Part of a small language model's weights.
Training: 622M tokens, 5102 steps.
Each number is 128 + 24 x the weight over its row's rms, rounded and kept within 0 to 255. Layers, rows and columns count from 0. Numbers have three digits each. The size before them is the row's rms in percent of the matrix's.

# layer 11 MLP up, 1536x256, rms 0.193, rows 161-186, columns 0-127
093:157124124146116121178151150127125116109079138114131095167110084145114115127134153090125145143130150130157149113137143165130136152149088168127118110124120104139137090147122117196173098096134151085168115124098108127111157133144120165186161148137124155118104129143172155132106142167174141150079096091160168145137120116153122143119116164121109143150173134149126142127114107131177086146120
092:137161152125156142143138111094166088174130094156148121133128174101109086159161097157153185095113134135161104182074120079158133110125115160118164149160135140141124118122115153124130120098115121127140122130088164135122144114116129124132167152131148166152104154146132112167127142076166131153129153141158101105139131114153145139113111150183097117110129113132150139141093120137092122131064
099:142097126130119101129119128110148153135096141207086107128105185095116086139093111106119050130155093120108140142132065116115094124132102096081130165159111165145122151125163132119156138116144125108100133114123132129148119093077107109147085145132139146116161137105129137122095132136115114141139100081107136116116124128095139142147130116138128158169087124152131121107150134132107099098129
088:155145126120153115159083105143147102103162144130124146167128154112113075172133116118113145134163134133127126136088173157133134124109145110148165135151103133133127109116120146154109122104126167120113109122132171101140177152117157117129136117166139127150139105095113131152167166177149152144161037125154132095117133139110131111110113110101145139161101165135162099126140155142080125111150
100:145142122189096111164109151091123119129129150147123117132106140082085120128140173137134098141137162112126146130167127154105117161146137172111164159145114136123127113155118110111136099105140143111162171163121120106152070094145169189128139150137096107146133127083135126106126124124144138108133131177075134099158134103196129164096112138151139093148153102107157097134138141118149150121152
097:126159112150144109152122098115153121089110147130141121116110110171121159114103113121181107120145104147101139137140142146170158160117137166119140132075138174069151089126102109143079100126153151091117119153127115117137163154115119101100115178113124119137126080115090119106130176074135144153092066141073104144128111143107130120171118137115139172108140120171132104100099134110128179118137
096:140122102135153123162125129136118165117198134127127172101114127078118126090120155151144110128130135111161127092147124101139106144089107093091116132134130161128095112130119107158125064115094165137097128111124167094093108132136153134117111176164132103167138104106157118162114146119134090112095094146122111115135179097152141120115177113168067105128152135118120087125116193158080129179118
095:100129148165181136094126099149132173113169109119157110086141122108144149105092155124142172121152182140134159139128160127177133121139129111112202136118150131137120082128126108138127102132147124160134168095138121114117124127113099145134149138119100110130113109119130137129097133085114112117117127162107149106105174163164152143107082130138117140151101140157134141120132135082125092106131
105:157132142126100144118094145106134160161157135103115088139135151149126123189170125149135134138137092150118073165130170143142123104123129147140140136174135126118139110091087161121100100144128133118104124140083156143145119108148117091151134126152091094135134199138098138139150116123150134110189088137114178145104141120104141131116131134170101108138131116155139131108138152101148150098132
097:141150127143129112085129152144121136098125153159139140145154112129128106141139093130169139118135084161180137140136132125155133116126096162143134154109147119164097142122105181133165146132134118066125134085172141087129090069117131157113125128126209125156106158127121091130125122178087132174155137140137125110108169107125130089121113124168136129170156142102150119128123120137141095151133
120:139172136141183168116160163117130153104097128163128133134109140151161138160140098121157129154140137123125124168167163165130120113147095130103114164095142125097139123139148127117123124109154127137136102147127146143145143121140163113151140144142140145117141148093123137074118128139130113157108111115133105167172087186150151107132129124134140074056161153119179191130154108137107146152164
097:095122122159089147121139127124170158164118124162156110139128124130107141153107091121140120160179117113124170128133154151112121110158111097084159071154152141135149072135151115114152123135072141156120137095141116160131101154119146150119109176155117107165151104149105108133134138138136108092124179118123106132138142109151123104108157109093108123126114114161075124096108148131144125112169
096:140135137104144123189081103116172128113105126108120137181148160164151166154137155123119097109144146125127142162136075111126088135125137188160175142113158130120101117153148174099166124097136103151139129134134161120088131114146142119162093156134148119120065118120132150129120120139112150150115124156146134103110144121132129137092122088132146110115152159142166118149131151137173164153103
094:116107117160153109146146100119137083107154165126095138134128120147140077115089136117123082087156170143117110149153133137178132104124132121122133142113121097135157155106100117167158152118128109121119115120089117110157164102121091171102125133100135145121085086129124137101109118107152105114113141080145139100145101137089127117151126117149121131166126117145135158134121127149164138126127
099:167120077147119140122162095164139114171158117153123166125114160122133128138157139140132168149128114143102127107182098141101118096103164158132085147110148115128117109135129177137121086121117099108145154090139153095092130133145161163119116136146127113126130104153113161154109084112155122145154136093128155117123159159167119085114124156161133182088133159168089106141101151143194151109081
101:141114104130142106162207119184134120103109116104118093160081097125155127143132116070088116116166131135114099118123153072137148123122111139164097105170127124148122114140143118145082167168129123086130124138131150141115115118148082117114106108123103079108109132108123141138128135103089107130111111150137164153106123115126157152148128146111114129099088088116179120125144120121094146138129
093:151128151098144130107114123099169109126138129156136153144119099135141100171128145109108119110115137111073077124115098190130124125133121125109115067084154150101178124058118134135105169099106108106116148148118126077144140090137144120117143097124130137117099141141148146118117101086166093174169082107112098141128096144142176105134091103115151113112103121108150152130150124143164119084129
099:108150145093150151104103112152137142136122103128150136160098114140125088135144174109139136098147111144121090162140153133120111139114122102137126192163103132137151139171163095143168148102126106089142125131149110088120133115150130129128158156116123108167166146153114097102106132126139134097106117111155134097113098115104114101116138096100129150150115106135122134109099175147110151105172
104:103108105141095156162115143116101116131147115148129088112141131110129128140151129128133106118150124121096085140130137133085103136134134093074136093076109120147096085143125115120128109121118104123107116145148150135120118108164107132133161135102110127153173134108151192138080106100145138116059085104143154124131118137185155108091134138192137140168145107130122142118109157108122104147166
095:157171180152111149140122147139123120100108109097117116106146149135126152123166131107112135199097148123124142117109156125126136122137151124132120148127095126175132109177158165139148144086126134139118128093108150118114133118092153139132109122120103135163139156121139139137136086101109171101097124139083164131145135098141144116101084114142089104099162106149142136099125152106098119124100
099:117126119124108128136151146113109154135142123107114147127104092121112147122124132153131147138147126120093095095116129124128135156149116143150129113144097135152115126152125126145158160124175155102128120085140110148153097110093109092136137182128117119116128111132093146125074118145160096129125177116111104160128097130126087134088079146146151145096121136146105122153119117105162142095099
095:141130107138164134154121115156182159098154079145119120129117098105138110104150089166118175132122170106095151163146166122129137161160092133106114159137174132107116076097132123126151055137127148115101124151166169129140110131133143102158125126102143123120173111107150155160128149143138165111105117139136116119102110140146162094126108135146100090095120121074128157122150118109098132132115
105:110170114124119161108114105133130129121107168088147105161133099134119100197116087207127147152112143133135116141155096144128109133161123115100111117080151117111153134125130137117131163148116152112131158116152128101123132170166121116132115106135162127177126104118090116119162118152160085107141157150103128109140144099158117146128132155106132100161135106141114100107127110130087111131116
100:138148125115113144137113180148138154092074162138110133106148100143155128146183149140132072077123150122108135146110142132108117095138148151135150157176128101136099080131120164148061155129130109162153148167153115097126084133141118125135104137150134101136129120103158135139164134140130111162139163129120098128133125101156126123134158111144110159136174144148122093135121111156097124133114
097:120185126147107132096088140135089125141134079162105130137127098145087100126078142135126080116118109121115076145116175129114103162140106086114163112103100158120122131138086101106118178151148159110114119101112136095177146138119112132175120099124108139098139104104125141095148175139102140114091152135148171087079101114147119116116125111091150120140093128125118095133123139141108118095094
105:114123198107154139112138136112141187145132147173090128155131115140152129118184104147107123223123090114169119077151122111149160128160087108101121111145126170111121157138159133182140086138148161126098174118149149077136142116102173105105150134100123126167139126105125160100110129118105117177122130124118153149156100152132111127148136141132121175134121127105092156122106121139112093115133
# layer 11 MLP down (transposed), 1536x256, rms 0.21, rows 161-185, columns 0-127
093:128093096144123110139141158123144098136169112141138105078128155105085140127142109105105164127148133096105120126117146145118119132094127110118124172146108138121131125125137132138103108107120138120155065113120136124111098122094135084082159118107149152163176129085137112111117046107102106080125155171128130117115102160097143128114122127090119115096099151169129124149153156108082145127092
089:119136098119130104128155160187114146107121172099132109107166082158112150122104170123092113143129117153104135082130124151093135169144150128119123092116186068099150153121124093155118142182151143164138148142135125138128152134186159150120134126121120121123137121113134122081146118165121111089123096137126145117096126153138104121138112108111151139187111118126117121104187135134173136140189
099:166145129161106116129171101122136091139160147096115103113121160106138155132111133109155115128125166084125098153133162146123124126144136100113129120133138091121123178100113106147129127144155112102119131131109137130055108077138146092116122169111123167118144138139141085165147159166084136114101130115136113110134069105115148110152155115106111166139121137083143096139112099106169128134135
079:149129153137156138107178128130127134160123143129166129115120088182146185130103167166143122154119103106132167115166083097132112191149102141129134137134121107142111159151170095098097123114136112121122170137136115150121100087142091128122112153122130150128119124127150108113118111078130124102109151150162122167129115174130153162136152104144136161122104116143125113133173119115163164143121
101:124147100154151112143105142138129134162120087063128134094127125129128146145107152118138119108146112147092112146136096147169135131119094126073124115153151084128104159126118107112163132142123129077105131111122157143129144129118132133119123135159151179116107146128171077139090165116134147134166117114096101107119168096132143099163142121123127139127077134135119165139108131147149123110088
098:140106143128150158157131118165104095157115112147147104117176109126140087160156124185132125141101137090188114123118121118094119134100105119135136115189140139154144109106141149105140118124103121146094126108134123164135097117161146122144139121136136161162114167091189121106056168163136147110130110124110127117128118099094073116118105125126186122148121115114114104141105101137108104121134
090:148155198146136171126156122111083108110126161123098110111154134101096130152124121089109094129154131155119123085110098215171120171088131143159144132101118113114135147139147128113147152135132121132141130112115108142133166099093124125148113130147138113128101147128104103120102138158151131120107132162129167111098107123099115105141099161110142121165129139075152146151113159113118160096112
091:121157098162116145120118161129133077136137144190148141160106109137111097120113120128106099142142128104143117137151140173114136109117091124162083168177122118095087161129089137115137139145119089101077126134134109096123149126148123120099125144126147149110167136137141129134132124088132125117113150100133100173119109136084112138125125131074133162111125119090146126124106132109143142128132
106:124115144103178137107169131128114126147134134098118123126090083158105111153127116116118113144151153167179123119148144115151124147080105142105120162079121091097151096114160116092119151141147120146170136132149094136115160079144104111111119137099144173093144137148096143128099153107118186094124084179124166149056105099081142152163132108092136118144176117133139137080104165108137110180158
098:159137132134159162149118151085110159159136092124122119139154135125141144113152104133126109113095094164126153097106158134131130151161141106128156094174139107103117109107142104172083138134134159188114125138137137157119107173145094099131139145117124149108134084143131162100119127136164114106122132141138118154139085136132149146157125122090127104162109130152112141114100091106149106101159
133:141076120133085104149093107147129120149160126151132110121159139121131136078101157124104131093119132134132170106099105098151136142120156150136134107171153113190148111149152134138134157170095118138149180090115095122112109136111123135108147153142097160125103105139137084163172132130128140105132129128126147106101163081103132120099107151126094190188122123140130060128106142084128132129116
100:101101159128150103142101115129094105106149145119115148144156126119131105121131114112152097110136132175120130103104089133119187118109153129093110119100143135107089131122120117134119127143114133145130157169114147097127129153152115094134164129148158119096084163102093152170126120112140122151111124141110189126117131143125162138126112115134130123116120139128112144118137088133125085107145
091:154147119157128128088157123103148126128136143161142114092150090099123074123152128110173164160165107097126114081129152136146160121123131107111094069099164139134159145112118068143084120177117153106096118142133102125137127168121115130116142104140092117132161130147131121113145153113119112114157159122130169174140131159115109099130104154138109157160116095114125128115104123145092084131170
100:130083128148128118081123085088100157128127136135157126144172136099071143121106146147113155095122108149115127130109066193114103144116129127088134178129117098115096164111112099104090146091086136138129146193119132103143083114100113126160130116097148110124135139114094118162138165111145119113116136117174152157119156140163154160138133114097122140111082160123158129122138164125119111114162
100:142136174163117090132162130106134086107128140096100117096118119154100112152138089145139170113124126161141138162153142144167138140152062188162153151169128105112142109096139120127131141095102149135165104114128129144130142103136116124174115126116124160102077175138145090089098184116127138084141189113130137093133105136110133163126116105132161184116083124125131106125143115145109129123118
102:085162093169094122139122137105163147124150135134125123132110166144105134131101110161072146109115101154125139137140121123141129134134145171116126121136113084109130145156177091142121165133151083121126093119101135113119121105141159123100136135071133151159104135151107160123146112110154145131088147137125158125057142117075136112164113142134117118173172148133110125155129151116120120117119
103:112137133100114117129125138156106122144074130125118132102089126099091141111144141175186125154135120048115129177143101118138139125122137111170116158158157160119121137132138148129108114141201136120108088118134100106135090127135127142111143128107122112126119119123128122101108131147158098088124135133161079088112131137142111186144161146111112084121113139127117133119133080100099141141166
103:122099158136103093138115135149136092100115115130117117112136101148122127141103131117076137171173148096135124123145134129157132133108159082135152128147104109142088167151201108173089062102175108143102110128137124166133109135162099101132143104147120106130133089113106115155135154158155138126122114131104124164154124092157137119125161099138140155146157105149123134101116114152109121126083
105:134132115142113151134144141119102175155145136137143144126141153141110159147150146138140166142094129147198132150114099151134139082106071121131150158105132100123126158092108160108100099131179136141140132119128110106162090116150124131112108089151161147123193140151169140126152111115101107118112149168161186112108126114125169142083131114105112104142116124154067192128080091180131137098128
096:139122116153141124178099116106127152150135095110144131075127163132174161114179112171122106091113123140154128115139136158134130160162119141103153121139118119091176158124145113125089142158123099127148115127127112107097121151156091106121132125094150139076131155133136090150108150139134099143146079154108145143116124152084099135133114094131136129101132121090096102100104128158143141059183
105:119145118115160141125136138142067068130121125149151141105146106157151091098098163153101127118097091125127097138164158116118104094157114090142152181121170108130111139115122135203085122124111127160163111171143103152099163146127160155168127119132108098112145123121151117134111131120098087112141115062098142134116132131135116138133109133122133166138150128124156142126108125116129120148138
095:144128137132118140114127144103155132090103155092150156121107155150135146166124095122116107109141150174132108124142088108164066092154168108090125108134122118114152154143122166144146128124085106124128152069171094137115161112117117133086102160159125141120094127130118146101154119152134112150126143117120139116113134105110112154098138114138117141136146138184165104164114118098070135104095
094:123140122128081124127138158165106109147173106167152125147143125150119132106173111160161144080142115114164124152074137107118185120119145139158124094114125123098097106154128148103156121098092106134130107156129110121112140105146152061119100097119164144094139186097162098117154117135161115127143117146144115119161140112105093108126140100162151155138120115139123120135117119136126110155086
105:124091124119109149116127126140101104108125130116128119109133151097134112128111148155106161156130139133124146141072086138154108118098149149112079127111120118122148126129152179134156175119136158141117080122166139135144132136097110128122046143166098120201133146129133124093128132133127138171073140115135104118139157143113164128120144182137123118138098122123142084158098150132159153107155
096:156120112133126138128146131136121172127176119129093102150145129125108215147174169087117122125135106131153160135107099140128129122137133124126136145140145143150076091122129158075094100164116137143158134111113099115091089125129108144130123125122109130085132138142110094124163131097118146104140162121090143116125153105115121142147149122116128185183103115163123140115143122108157152133149